{"d_model": 320, "bias": "qkv", "init_std_qkv": 0.029, "init_std_down": 0.0, "lr_head": 0.014, "grad_clip": 2.0, "schedule": "wsd", "batch_tokens": 262144}
Each number is 128 + 32 x the weight over its row's rms, rounded and kept within 0 to 255. Layers, rows and columns count from 0. The size above them is the row's rms in percent of the matrix's.

# layer 11 attention query, 320x320, rms 0.073, rows 302-319, columns 288-319
size [115 107  97 104 119 129 129 131 127 142 134 129 128 131 144 143 132 134]
[[139 144  70 208 140  93  45  98 121 137 116 142 128 172 149 110 155 112 136 152 147 144 138  77 167 119 150 122 113  97  94 138]
 [102 104 171 128 104  93 148 125 157 138 130  97 138 135 132 146 153  72 141 105  94 154 162  98 123 104 165  85 114 112  67 185]
 [141 164 157 119 183 130 153 128 132  89  80  70 120 126 154 130 115 152 119 126  74 129 151  80 111 119  91 171 140 165 121 110]
 [105 114 152  71 149 118 101 156 145 197 186 133 114 140 170 125 105 149 205 154 121  90 121 172 127 135 125 122 132 160 158 147]
 [181 164  62 149 142  88 159 174 112 108 142 134 129 255 139 101  66 173  74 129 170 137 139  77 117 158 173 172 107 158 169 147]
 [ 93 155 157 115 129 100 122 120 110  82 103 125 113  89 146 175  76  61  80 117 172 142 124 107  76  96 109 135 118 170 170 123]
 [104  86 195 107  68 136 103 125 105 112 121  53  95 157 166 120 134 150 126 133 100 152 119 111  92  93  84 131 166 137 151 133]
 [ 90 124 165 182 105 148 156 126 129 100 124 177 148 151 110 160 113  98 117 157 131  87  61 103  91 131 113 147 133 149 162 167]
 [123 148 117 106 119 137 108 102 120 113 116  93 103 126 105  99 120 105 131 142 147 169 154 134 175 112 126  22 103 109  97 137]
 [133 149 154 166 108 140  91 104 172  93 122 122  92 107  80 151 137 120 110 150 102 157  82 150  49 123 160  54 130 110 140 196]
 [203 176 136  80  52 165 123 126 107 107 113 164 203 121 113  91 163 115 118 108 117  89 111 102 161 142 182 124 132 132 132 141]
 [134  71 131 199 150 133 165 170  94 138 114 199 108 170 151 115 110 113 162 128 117 131 117 130 111 169 140 109 109 201 106  77]
 [140 111 105 148 132 196 129  98 126 178 115 109  86 138  91 117 188  93  90 172  91  80  90 126 109  99 157 190 124 170 141  99]
 [142 141 175 150 124 136  86 123 169 106 153 163 176 128 135  78 121 110 125 117  96 123 128 126 134 139 156 117 119 169 112 156]
 [124 191 162 111 145 152 172 112 114  95 118 168 143 102 147 166 148  82 131 144  92 142  92 164  98 142 109 140 122  95 175  48]
 [ 77 182 158 182 110 179 114 174 156  92 138  81 119 167 147 130 147 140 144 138 115 150 146 123  66 168 140 151 129 100 118 179]
 [154 104 155 104 117 181 108 105 105 121 168 140 179 137 112 143 134 120  95  95 154  67 113 141 153  63 118 152 148 106 187 110]
 [134 140 126 146 117 183 147  98 119 177 119 137 133 140 120  92 165 129 140  65 106  92 153 112 141 172  62 163 154 121 118 233]]
# layer 11 attention key, 320x320, rms 0.0704, rows 302-319, columns 288-319
size [ 96 102 112 133 121 122 137 123 134 141 134 138 126 138 138 143 122 129]
[[139 140  91 129 125 148 165 160 126  96 115 142 123 112  90 122 131 108 122 128 133 108 142 194 117 139 178 104 146 123  98  98]
 [198 159  98 104 119 128 109 177 110 192 174 115  92 124 141 106 123 150 109 110 187 135 137  73 162 162 118 146 109 127 126 158]
 [106 155  90 112  70 156 135 114 134 182 100 116 125 153 159 163 177 108 167 149  82  89 152 112 141 167 134 164 110 114 191 121]
 [127  63 155  94 119 132 114 168  92 124 168 145 169 139 107 142  86 109 187 170 120 174 117 100 182 139 158 165 124 160 114 109]
 [182 138 113 164 129 125 151 147 124 151 114 131 130 179  70 141 186 134  95 162 132 135 148 129 119 141 111 108 143  75 143 178]
 [ 50  89 137 133  84 141 154  99 153 139  59 157  77 154 166 123 133 118 125  66 176 116 177 151  75 167 137 125 114  90 111  83]
 [127 117  98 108  78 101 141 152 115 142 125 122  97 132 149 128 110  86 139 117 134 122 142 107  95 159 145 132 115 108  93 153]
 [ 92 121 195 119 125 140 130 170  59  87  93 154 115 138 111 164 161 157 178 211 105 151 146 203 127  95  70 137 148 142  81 148]
 [140 148 149  97 189 170 138 147 124 111 155  54 119 169 103 102  89 137 126 148 120 130 153  98 162  39 147 143 138 132 119  93]
 [152 155 157 118 168 152 146 130 134  83 143  46 109 134 156 119 158 144 165 140 110 116 106 115 152 119 156  75 145 170 224 177]
 [ 41 126 159 124 127 157 138 108 120  49 171 181 167 124 168  93 152 131 118 164 169 182 179  86 141  77 170 149 168  97 162 123]
 [112  81 163  67 138 144 124 159 128 165  82 153 116 161 136 165 157 151 145 105 160 137 140 160 175 132  85 161 129 110 126  96]
 [123 143  84 129 114  95 114 232 100 121  46 124 115  86  84 111 175  80 111 171 115 149 118 111 144 126 132 123 123 159 100 131]
 [116 116 149 142 131  58  98 120 127 176 172 176 133 129 154 156  74  98 109  86 115 215 132 146 117 137  84 125 178 153 132 166]
 [125 160 108 106 154 132  92 131 112 118  60 125 140 113  93 174 125  99 108 117 119  79 119 109 135  75 155 129 128  86 116 170]
 [127 193 160 139 140 125  97 139 131 151 178 104 132 121 145 167 144 135 113 118 202 106 163 202 123 120 141 141 113 147 149 174]
 [124 103 145 128 127 123 160 132 120  92 103 187  96 117 107  99 142 152  89 138 125  62  86 154 156 103 103 152 148 120 116 107]
 [121 119 120 162 126 133 151 125  89 139 103 146 133 113 165 154 144 135 134 121 130  87 103  88 103 139 175  73 152 165 102 142]]
# layer 11 attention value, 320x320, rms 0.119, rows 256-319, columns 288-319
size [114 115 121 111 122 122 119 117 116 114 113 117 116 114 114 119 121 115 113 118 118 113 110 115 122 115 120 119 114 116 113 121 117 118 116 120 117 114 114 119 116 117 118 122 118 117 115 106 116 119 117 120 114 116 115 118 116 116 114 119 113 117 115 113]
[[127 141 139  97 132  99 136 125 189 105 109 122 150 188 144 201 163  73  97 123 100 116  91 104  95 159 143 166 134 130 101 124]
 [171 115 149 172 101 166  87 120  85 162 144  70  95 105 110  91 119  66 115 168 106 161 157 110 116 112 125 101 119  82 155 112]
 [ 85 198 121 143 186 151 116 105 155 122 105 152 112 120  98 116 141 152 147 145 118 193 163  96 119 127  83 107 137 102  78 146]
 [167 124  83 146 117 144 155 142  86  74  77  91 112 149 121 184 117 132 110  89  94 121  69  89 112 126 126 133  95 141 145  97]
 [130 128 144 140  63  65 110  93  94 109  88 113  89 130 180 153 173  68  52 122 115 105 143 105 152 184 145 126 129 160 130 140]
 [110 119 211 114 125 106 190 163 128  97 126 121 158 135 151 158 157  56 111 119  87  69 139 122 165  86 122 156  90 115 134 137]
 [117  87 131 128  77  86 152 149 144 128  76  69  90  79 141  80 111 179 131 124 107 105 210 149 117 101 175 135 108 138 134 137]
 [146 169 125 107 118 121 191 117 156 141 157 153  64  87 113 119 100  57 169 121 193 118 141 104 156  88 141 182 204 156  82 109]
 [144 103 148 120  69 119 135 208  97 111 168 154  68 166 133  84 108 101 152  75 142 114 133 184 110 133 132 151 164 124 109  86]
 [182 147 144  60 107 115 138  82 158 129 185 134 187 113 179 152 157  59 134  83 115  70 182 113 149 104 116 167 116 101 134 121]
 [ 85 136 134  88  83 100  90  91  79 129 153 127  97  98 129 177 178 130 146 114 106 186 153  86 151 125  89 112 138 122 115  93]
 [ 90 137 133 134  68  99 110  63 110 203 104 134 147 155 107 158 148 118 138 116 135 146 137 185 119 159 169 171 104 114  95 119]
 [168 123 187 111 143  82 189 132 122 122 127 113  89 143 178 115 163 112 153 113  49 105 142  89 118  82 136 101  89  98 141 138]
 [104 148 104  71 201 168  81 108  74 141 111 197 103  99 119 169 111  90 122 127 144 143 135 132 169  94 179 106 121 151  91 139]
 [129 175 110 142  53 159 148 147 155 162  89 144 126 115  68 144 117 154 144 155 125 120 130 102 123 118 140 106  71 162 130 144]
 [188  92  67 142 131 162 192 140  79 135 111 119 124 137 119 160 178 168 146  78 122 121 173 134 120 151  94 187 122 188 169 140]
 [116 104 141 135 128 128 169 189  69 141 176 116 110 108 178 109  96 115  65 164  83  81 147 109 127 153 141 140 151 164  96 120]
 [111 153 154 201 132 165 154 129 157  69 154 160 116 205 114 119 127 124 167  95  48 111 151 146  88 143 185 142  27 106 135 124]
 [105 133 148 132 110  95 170 149  97 114 146 118 174 102 124 124 189 136  55 115 143 144 109  88  99 110  51 102 124 145 145 137]
 [140 115 110  71 172 128 123 155 139 137 165 139 112  95 201  37  94 135  99 113  95 113 142 142 126 139  87  82 108  76 100 114]
 [112 151 135  92 109  93 166  78 120  89 162 128 168  40 144 143  80 137 113 130 125 121  99 166  73 108  90 106  97 138 190 136]
 [142 139 153  82 108 135 117 122 114 116  94 162 117 157 165 154  70 142 107 139 164 105 134 171  81 164 177 113 107 164 103 212]
 [ 76 106  51 121 137 139 158 143 120 139  94 158 135 159  79 113 123 173 208  96 146 139 116 172 123 104 153 140 110 142 136 102]
 [112 150 140 174  65 206 158  95 139  88  88 138 115 141  84 153 132 117 158 164  95 141 119 143  98 106 110 111 137  46 125 139]
 [100 124 168 197 136 150  43 132 164 101 116 103  97 164 141 131 161  62 165 152 137  94 147  73 157 164 135 132  74 160 123 119]
 [116 120  75 146 144 178  73 118 144 110 142 139  67 106 128  76 109  94 164 135 189 122 108 159 140  65 104 126 176 135 130 102]
 [ 98  96 114 170 156 121 166 109 117  98  97  81 127 153 111 111  89 165 101  94 106 133 126  83 121  75 121 120 127 122  85 146]
 [119 141 124  90 152  66 133 141 175 103 134 120 186 147 202 122 108  80 107 153 114 127 159 107 136  91  96  85  86 135 179 111]
 [ 86 110 123 164 104  90 100 117 145 118  91 145 118 150  89 123 119 141 121 149 137  94 105 128 150  89 145 115 117 117 164 144]
 [121 134 115 121 109 116 195 118 201 150  76 151 122 145 125 164  67 174 143 132 103 165  88 141 131  97 133 136 142 116  84 134]
 [132 110  47 132 204 194 150 142 109 131 163 168 113 117 134 150 127  96 107 119 107 109 132 143 118 169 110 106 116 142 116 124]
 [151 139 154 116 114  95  76 111 113 116 129 147  74 141 159 192 113 130 175 132 135 123 165 143 113  44 139 139 153 138 143 130]
 [128 153 145 191 149 119 178 123 129  89  88 118 135 131 130  94 100 174 136 168 115 122 105 122 124 164  99 112 134 101  98 107]
 [152 121 196 125 140 123 171 107 118 117  63 113 111 170 136 180 101 115 144 109  92 163 225 148 182 149 143  85 135 148 130  57]
 [110 128  77 110 162 124 164 151 137 146  90 109 145 123 146  90 130 150 144 153 142 107 126 105 133 128  81 120  73  55 132 122]
 [113 105  94  89 122 152 113 107  83 142 154 142 157 118 138 108 127 124 121 135 125 206 169 121 137 117 112 104 171 126  96 131]
 [165 149 127 141 151  97 110  51 110 122 111 133 104 112  93 128 138  85 171  75 151 131 138 112 124 159 115  88 129 127 127  86]
 [157 105  73 128 133 149 121 132 133 106 125 147  80 110 133 176  94 123  63 153 139 176  93 173  92 124 163 207  99 166  97  72]
 [130 123 141  89 116  95 108  75 125 161 139 193 136 143 109 163 138 148 131 161 121 133 100  92  77 182 113 181 158 162 179  69]
 [110 126 126  94 145 141 126 189 114  78  79 112 115 102 107 139 145 157 128  33 104 124 119 135 201 156 115 118 116  57 125 131]
 [110 124 135 108 103 115  82 124  86 120 134 151 156 119 114  75 107 134 108  83 153  97 122 133  94 163 121 222 141 100 181  70]
 [ 81 163 146 167 144 182 102 128 127 117 134 127 169  95 118 152 158 120 114  89 158 107 192 143  97 164 119 162 134 109 122  49]
 [ 97  67 133  94  74 120 130 119 159 175 182 110 149 152 131  92 130 104 127 144 111 126  63 128 112 151 137 106 110 119 112 192]
 [126 140 167  93 104 146  76 143 139 124 110 142 118 150 224 180 124 169  82 162 173  98 140 139 104 130 151 126 135 124 132 140]
 [158 135 112 134 154 123 132 213 123  70 147 143 128  47  82 129 171  61  86 128 148 122 165 158 109 118 142 163  92 146 140 155]
 [182 115 202  88 108 142 116  96  83 177 128 144  94 139 118 159 145 128 170 116 124 170 146  97 126  72 118 149 153  74 182 167]
 [ 85 121 111  85 112  84 174 115 139 130 157 151  93  79  85 103 168 130 113 115 164 102 145 131 115  73 141 151 158 149  82 100]
 [135 111 170 152  73 118 200 123 140 129 131 128 137 126 137 169 157 141  52 132 139 100 100 160 136 166 202 175 177 158 108 141]
 [121 134 159 105  88 116 131 145  70 145 129  75 131 138 109  64  82 162  70  84 151 149 115 118 127 147  93 140 100 154 109 104]
 [128 143 115 159  81  99 183 137 161 144 185 139 137  94  89 155 123 152  77 176 115 125  96  92 142 103  79 160 143 192 132 123]
 [ 82 130 139 160 134 129 130 169 120 122  92 124 138 132 167 109 145 159  95 143  97  59 158 117 119 138  62 130 151 172 165 112]
 [157 139 183 111  93 163 126 131 117 157 154 124  76 129 137 153 131 141 103  61 139 182  94 131 142 129 128 195 142 119  90 130]
 [142 176 138 156 100 115 139 171 132 109 159  78 121 131 127 137 146  91 155 139 124 114 143 122  44 113  70 104 172  54 111  78]
 [134  41 117 136 179 122 103 188  80 134 159 124 134 105  54 139 117 120 125 163 115 131 142  70  94  73 162 192 153  90 148 114]
 [141 142 152 109  91  89 112 125  66 138 119 179 104  82  71 155 129  38 139 110 138  71 139 122 126 140 186 144 120 147  82  83]
 [129 167 133  43 109 149 171 143  99 149  98 150 129 151 113 130 102  89  38 144 121 144 129  67 144 109 113 138 122 138 120  75]
 [103 163 137 172 136 138 152 131 141 104 170 103 108  68  97 145 153 150  75 127  91 134  87 121 116 129  76 119 171  70 114 156]
 [150 159 103 131 102 147  97 145  76 131  89 135 132 167 121  87 139 111 114 142  74 137  77 117 228 117  62 153 196 151 140 223]
 [ 97 116 164 154 120 102 111 103 130  80 120 143 120 121  72 176 129 113 134 120 121 103 142 126 133  86 177 117  77  89 131 139]
 [ 94  88  98 114  81  78  95 133 136 139  74  78  91 156 115 126 122  99 123 174 152 104 130 170 145 137  94 153 137  62 151 164]
 [ 93 108  81 129  65 119 102 208 190 139 150 122  67 128 134 153 136  48 159 133 106  75 131 174 161 104  76 110 183  96 113 140]
 [174  94  88  55 118 129 114 131 156  72 142 142 118 149 116 155 139 110 193 156 102 112 123  69 129 157 123 156 153 138 102 134]
 [163 113 145  98 101 142 145 123 146 146  95 145 174 107 100  93  70 144  97 152 110 185 118 111  69 195 135 109  92 131 132 156]
 [151 116 148 116 143 132 103 104 143 116 153  65 108 118 164 163 130 201 108 180 140 106 120 128 102 105 105 162 193  77 141 132]]
# layer 11 attention output (transposed), 320x320, rms 0.109, rows 256-319, columns 288-319
size [118 110 113 112 117 117 118 112 112 112 112 111 110 118 116 112 114 107 110 115 113 115 110 114 115 111 118 119 108 114 112 113 110 113 114 119 111 109 113 117 110 116 117 118 116 115 114 121 116 116 115 113 117 112 114 114 112 110 115 119 108 109 113 113]
[[132  97  93 114  98  90 139 117 133  94 125 106 150 203 166 149 144 108 143 125  92 156 114 146 149 117 159 109 116 143 141  84]
 [171  99 152 135 204 138 142  72 122 112 125 123 106  96  99  95  82 102  83  96 119 145 155 171 126 188 115 139 126  94 212 137]
 [111 136 177  68 100 152 145 151 141 122 121 152 152 127  96 134 147 152 140 150 102 171 137 100 116 155 157 153 189 141 173  93]
 [108 141 148 155 159 139  79 125 106 164 105 121  73 187 114 133 123 144 116 149  79 130 114 109  68 172 142 111 154 133 160 121]
 [134 165 158  87 122 151  94 111  85 119 113 128 120 160 124 139 128  59 220  90 113 142  91 124  87 123 121 175 147  92 122 166]
 [188  91 117 147  83 128  88 141 104 173  73  84 151 201 131 122 135  79 152 120  79  77 105 110 162 146 157 167  95 144 153 132]
 [ 91  87 144 112 102 159 126 171 154 129 190  70 128  84 141 119 137 150 116 125 140  77 131 149 128 132 136 172 165 175 102  94]
 [115 156  83 139  99 162 192 152 137 157 133 200 144 173 119 156 108  60 153 109 110 124 186  90  56 192 108 146 175 168  96 109]
 [ 88 148  85  79 154 122 163 152  92 132  86 109  76 162 192 122 149 122  95  69 130  88 101 140  94 170 124  61 122 160 136  74]
 [203 174  59  82 124 130 175 125 128 167 148 149  40 119 136  49 100 113 121  66 120  94  89  87 175 144 136 156 136  86 130 117]
 [132 147 102 193 145  76 186 136  85 165 185 188 117  93 106  77 184 139 108 107  98 120 112 115 177 112 110 127  89 143 109 140]
 [172  49 102 150 107 171 133 114 110 166  96 156 115 159 129  84 176 156 106 127 131 122 117 141 149 150 135  57 115  84 173 101]
 [136 108  86 158 161 136 134  93 107 119 174 156 103  69 142  95 184  83 138 114 110 139 109 114 112  90  98 135 105 113 138  78]
 [ 86 116 123 131  95 128 177  81  93 131 194 216 139  93 162 162  82 117 155 175 131 135  75 132 155 144 131  86 113 154 114 180]
 [139 119  71 137  76 103 166 105 159  89 153 127 168 122 145 144 121 169 117 124 137 158 130 126 119 101 144 132 105 155 123 104]
 [149 146  74 145 179 141 183 157 105 133 157 114 135 164 137  81 101 122 186  94 149  99 166 154 103 116 172 152  54 127 130 146]
 [115  95 156 132 160  87 202 106  94 116 111 117 124  60 141 108 155 126 157  61  81 136 134 186 136 185 149 109 126  85  93 171]
 [123 112 114 148  59  75 147 117 127  84  96 126  90 218 149 117  53 132 170 148 124  75 175 136 141 126 133 150  84 132 154 157]
 [119 123 109 118  90 152 178  83  94  86  90 126 111 127  75 135  92 136  85 186  87 172 135 103 123 121 134  74 109 132  90 150]
 [137 144 155 108 114 133 152 130 117 135 147 166 131 102 171 145 165 145 158 149 126 152 127 130 137 133  70 121 199 168 112  97]
 [154  93 130 122  79 147 179 110 159 153 181 164 120 149 109 134 102 108  82  87 158 185 138 126 184 138 100  69 123 161  67 146]
 [113 123 114 133 101 118 118 119 136 154 119 170 167 159 127 130 131 108 117 117  83 125 151 160 124 131 108 112 135 189 138 183]
 [101 174  66 143  97 164 196 215 146 129 142 130 158 197 124 110 115 132 165 153 150  76 116 133 171 130 161 104 151  91 125  83]
 [143 169 114 161  85 129 172 158  92 146 127 176 139 187 118 150 133 200  68 109 154 124 184 131 134 116 153  75 139 133 123  56]
 [101  59 104 172 167 135 143 129 135 139 122 155 109 151 161 115  78  70 110 151 112  92 151 135 103 125  73 185 181 169  89 137]
 [198 119 196 136 119 166 115 133 133 127  95  72  71 139 108 133 114 115 109 139 127 105  87  83 172  76 138 185 195 173 151  98]
 [115  51 136 115  94 112 156 129 129 112 118 106 109 140 113 147 133 122 132 168  66 168 145  97 156 126 107 103 177 111 132  45]
 [109 108 132 126 115  69 171 157 159 129 150 140 146 142 186 166  89 110  89 226 155  81 145 110 163  85 169  90 179 128 139 139]
 [149 112 112  93 122 168 192  99 143 124 108 125 136 108 150 153 123 110 163 123 133  73 139 141  99 122 140  71 129  98 135 165]
 [134 124  81  90  98 123 158 199 157  97  89 141 119 116 149 149 130  85 152  61 137 138  56 123 102 107  76 117 154 104 143 114]
 [158 188  82 109 151 131 123 102 139 116 150  90 148 134 108 154  78  89 129 117 121 113  76 157 164  80 129 174 163 181  89 163]
 [ 89  85  79 126 179 195  73  82 153  94 166 127 123 157 124 124  56  97 137 122 164 120 143 144 147 150 149 161 135  72 115 120]
 [138  95 142 105 120 141  79 160  76 148 132 164 133 186 117 146  87 143 149 102 115  76  72  85  72 107 122 157  86 123 153 115]
 [162 128 137 102 129 140 117  43 143  76  86 107  61 155 138 146 125 116 193  85 123 106  98 117  88 152 154 134  95 131 150  55]
 [142  67 118 145 112 107 171 108  97 152 124 120 172 116 112 116 106 125 171 137 125 123 166 107 130 136  81 160  54 119 144 122]
 [122  82 106 131 132  92 137 131 135 146 119 136 152 126 128 131 168  98 133 188 134  74 103 164  91 165  67 127 117  60 112 135]
 [139 133 176 154 103 144  84 101 145  90 142 107 137  88  83 131 119 141 143 118 128 139 138 133 126 153 141 130 101 125 136  79]
 [ 71 148 156 133 171 107 111 104 121  86 118 120 170 125 143 133  78 162  81 123 148 104 161 108 152 151 167 166  87 109  78 114]
 [111 141 135 113 164 120 127 167 156 134 161 159  84 153  87 154 176 126 128 168 139 221 121 137  94 154 132  87  86 120 132 147]
 [130  98 202 181  49 175 107 146  69 104 125 132 102 144 107 118 126 139 160 153 146 192  81 172 151  99 148  91 160  50 151  83]
 [161 156 118 161 138 103 108 154 167 131  88 172 141 103 159  54  71 127 162 104 145 153 148 112 109 145 132 104  89  97 134 101]
 [150 144 110 113 177 124  81 102 145  88 163 172 137  92 109 135 182 109 123 150 149  84  82 118 133 155 150 106  62 169  46  88]
 [105 143 145 113 115 140 196 142 117  98  98 110 145 102 154  81 151  97  86 127  85 163 134  95 108 117 168 108 120  55  99 157]
 [164 182  96 112  68 145 113 100  95 157 138 111 157 102 127 101 129 174  90  76 159 105  85 163 118 175 120 107 109 119 130 125]
 [ 15 104 189 118 211 192 135 162 142 104 110 120  81 124 133 133  94 110 154  99 143 178 116 152 160 150 144 134 145  85 121 119]
 [114 115 133 139 153 158 159  74 125 145 145 130  95 143 141 131  64 178 145 108 117 194 167 127 111  87 134 134 122  65 153 118]
 [128  92 121 110 156 142 120 207  67 107  94 167  95 164 101 106 127 174 162 103 185 158 189 123  70  95 150  94 143  93 133  79]
 [ 57 121  89 155 121 137 143 120 136 155 190 169 151  95 147 169 132 145 147 134 140  88 142 112 150 153 189  73 209  97 123 173]
 [116  74 100 166 163 138 167 119 180 137 147 154 146 124 112 149  92 177 100  61 165 163  86  73 118 125 100 133 146 153 104 118]
 [149 152 144 108 140 115 132 189 128 135 135 147  94 122 107 141 140  78 172 197 152 130  92 138 162  77 125 107 110 178 128 159]
 [148  82 191 143  98  85  56 166  65 100 144 138 126 113 175  89  78 154  92 175 122 120 147 115 184 148 168 160  76 165  96 128]
 [127 101  85 155 109 166 140 153 107 123 149 137 104 152 116 140 154 140  83 146 123 159 126 184  78  82 150 105  85 109 199  73]
 [170 103  73 159 151 176 141 174  93 110 177  68 123 122  92 170  95 158 124 120 124 130  54 116  89 119 153 128 154 142 148 146]
 [142  89 101  90 156 186 117 116  87 168  92 113 146  98 129  98 108  97 127 162 186  96 185  91 101 108 128 111 118 154 161  85]
 [146 115 134 115  98  87 114 173  93 141  84  92 137  67 116  96 136 168 114  74 129 138 104 182 116 110 113 143 134 141  87 137]
 [171 177 130 141 131 112 128  81 148 208 134 125 140 175 151 134  89  91 120 157 133  89 151 192 132 142  45  74 105 108 109 133]
 [117 161 171 184 111 130 158 108 174  93 121 172 125  47 104 133 137 134  65 126  82 122 110 116 131 128 157 117 154 162 192 152]
 [100 101 141 124 155 119 214 151 143 111 136 174 176 139 151 143 105 108 151 123 116 175  68 155  94  86 103 156 113 164 191 116]
 [190 168 192 121 129 170 154 102  91 133 166 115 171 160 142 131 168 102 163 126 115 116 168  92 114  91 143 138 139  92 110  71]
 [127 152 132 115 130 183 144  95 114 186  97 128 134 123 184 120 154 134 104 220 130 178 143  65  93 132 131 153 189 115 106 143]
 [167 125 151 141 143 112 128 185 116 146 141 140  91 139 131 113 117  37 146 103 167  54 112 108 170 151 136 153 158  90 138 160]
 [145 134 133 119 168 102 172 137  86 105 100 137 105 115 105 136 141 141 131 121 161 163 103 116 127 124 164 143 134 143 120 172]
 [119 179 101  62 116 110 123 140 168 153 161 121 143 135 116 153 131 106 153 154  84  84 157 100 105 172 104 135 164  77 185  77]
 [162 107 182 148  79  89 166  85 127 171 147 106  85 122 111 104 129 142 151 179  86 120 105 136 115 109 110 135 142 121 145 100]]
# layer 11 MLP gate, 832x320, rms 0.0915, rows 0-11, columns 288-319
size [102 104 102  97  97 105 104 100 101 100 101 101]
[[ 82 119 128  93 147 146 181 150  84  88 151 146 165 129 156 199 184 126 176 123 147 148 133 146 112 136  95 130 158 102 126 106]
 [ 97 143 139 138 174 218  75 146 126 190 185 148 141 146 142 182 153  70 109 166 154 102  96  91 154 108 131 109 147  99 166 130]
 [100 148 120 111 123 124 208 157 144 135 161 121 158 139 148 115 154 152 110 157  91 123 115 171 152 137 121 128  80 184 159 104]
 [109 120 169 123 149 131 138 141 192 109 100 155 156  53  88 155 115 149 146 123 145 136 113 142 187 182 111 104 163  69 100  67]
 [179 196 104 122 157  98 109 118 132 145 179 131 112  92 167 128 145 139 174 175  63 169 171 149 130 101 126  93 156 113 139 163]
 [ 97 197 120 108 132 109 179 149 126 141  96 114 172 157  50 117 197 151 105 107 144 129 141 139 138 113 108 103 144 108 116 141]
 [118 163 133 155  87 165 210 126 161  94 101 101 153 146  71 170  82 129 165 103 158 201 122 123 166  54 121  85 128 132 153 120]
 [134 164 105 115 157 122 153 103 150 171 150  49 136 148 119 101 137 114  92 100 139 117 172 136 154 116 110 122 137 109 123 186]
 [167 177  90 108 113 169 160 135 110 139 191 138 154 139 123 110 126 137  88 128 193  59  94 119 162 143 151 113 115 156  87 184]
 [ 51  93  73 113 161 121  63  91 167 149 120 131 126 160 143 120 172 118 168  86 116 114 124  78 116 116 189 137 109 144 112 149]
 [148 100  97  97  89 148 120 125 129 132 134 119 110 182 122  95 144 130 133 165  76 106 147 104 120 155 135  82 127 142 174 143]
 [170 130 117 118 137 129 162 192 105  86 124 115  86 137 163 103  78 106  89 173 108 147  93  71 105 111 127 107  85 118 105 184]]
# layer 11 MLP up, 832x320, rms 0.098, rows 0-11, columns 288-319
size [ 96 100 101  97  97 101 106 103  97 100  98 102]
[[166 181 120  55 105 146 124 100 150 147 110 133  83 146  90 140 140  80 129 105  90  80  82  90  88  73 187 168 100 126 164  90]
 [146 126 106 120 141 139 114 153 135 145 117 113 115 134 123  98 145 136 103 103 102 132 102 138 178 140 119  93  77 110 138 148]
 [183  80  95 116 105  75 184 160  99  75 124 195 116  78 185 154  97 155 140  94 159  92 111 125 126 129  92 143 140 130 146 122]
 [149 163 141 116 124  84 104 125 167 180 146 158  74 170 120 113 120  55 128 147  99 114 123 121 116 123 127 163 156 104 104 134]
 [135 116 150 190 109  73 103 103  37 117 108 100 118 179 111  98 120  93  91 108 126 116 166 123 153  92 106 141  98 168 168 191]
 [161 115 119 124 224  97 177  88 137 167 132 119 207  84 185 124 170 137 162 124 123 120 125 125 112 130  93 154 153 122 118 154]
 [ 79 110 118 120 162 172 130 152 135 138 113 124 139 144 150 123 147 164  53 152 162 145 122  73  85 101 137 141 160 101  63 108]
 [140 210 137 205  96 160  86 158 129 116 131 146  81 150 115 123 164 146 100 107 135 120  82 122  72 117 139 135 135 169 144 155]
 [133 140 164 126 120 167 125  82 155 122 100 113 118  99  66 119 102 177  75 147 182 141 149 121  79 122 140 163  71 161  85 137]
 [117 150  93 100 191  81 120  99 137 155  99 144  84 105 113 104 177  66  84 115 153  83 133 121  91  99 169  49  51 119 146 178]
 [133 119 140 147  68  95 155 150 153  76 127  88 173  89 135 137 140  98 121 229  54 161 158 122 139  95 121 135 178 150 101 169]
 [ 85 141 137 147  91 121 125 151 157  93 200 112 102 123  79 140  66 128 116 102  79 164 118 157 159  79 161 129  85 103 118 133]]
# layer 11 MLP down (transposed), 832x320, rms 0.092, rows 0-11, columns 288-319
size [100 101 107 101  87  99 106 103 100 100 102  99]
[[110 114 114 143  95  90 137 146 117  58 176 185 124 147  89 116 149 137  77 154 134 201 157  74  83  90 195  96 118 172  78 112]
 [133 147  97 117 144 153 104 146 129 155 132 184 124 172 155 160 139 158 111 103 124 178 106 127  98 124 157 162 154 104 186 162]
 [102  95  97 111 111 138 220 104 139 108  75 117 154 125 157 155 120 126 120 101  60 125 166  71 128 153 113 128 114  83 146 121]
 [ 72  54 101 141 160 114 118  78 154  90 176 119 120 128 113  96  63 141 111  77 172 165  94 131 134 143 120 119 130 112  88 137]
 [183 139 108 128 119 121 109 137 161 137 108 132  81 101 150 106 114 125 163 144 119 120 106 157 174 177 144 105  93 113 115 125]
 [181 135 133 145 123 127 111 101 159 128 165 155 155 117 125 174 112 177 132 118 117  86 107 124  85 134 155 177  82 100 158 109]
 [168 158 120 111 138 126  87 131  99 116 160  76 143 155 129 197  99 148  93  92 122 119 127 157 164  77 162 129 128 104 105 156]
 [ 34 113 123  94 145 117  98 179 128 151 131 146 109 107 164 173 138 102 160 165 105 144  87 112 113  61 119  86  74 107 132 123]
 [ 64 189 151  86 134 169 130 123 141 118  58 107  95 153 114  90 150 105 182 141 123 122  87 149 152 110 146 165 161  65 187 112]
 [145 108  98 113 171 124 132 171 137 111  35 165  72 113  49  88 114 132 102 114 163 146 155 117 110  90 152 163 209 182 171 144]
 [115 177 164 109 131 126 162 101  91 108 107 122  98  81 137 104 140 110 124 100 113 122 171 150 131 185  83 144 126 120 144 132]
 [141 163 122 123 114 208  66 198 167 110  93 116  85 110  99  80 138 117 115 157 118  82 145 101 114 140 119 137 115 128 154  99]]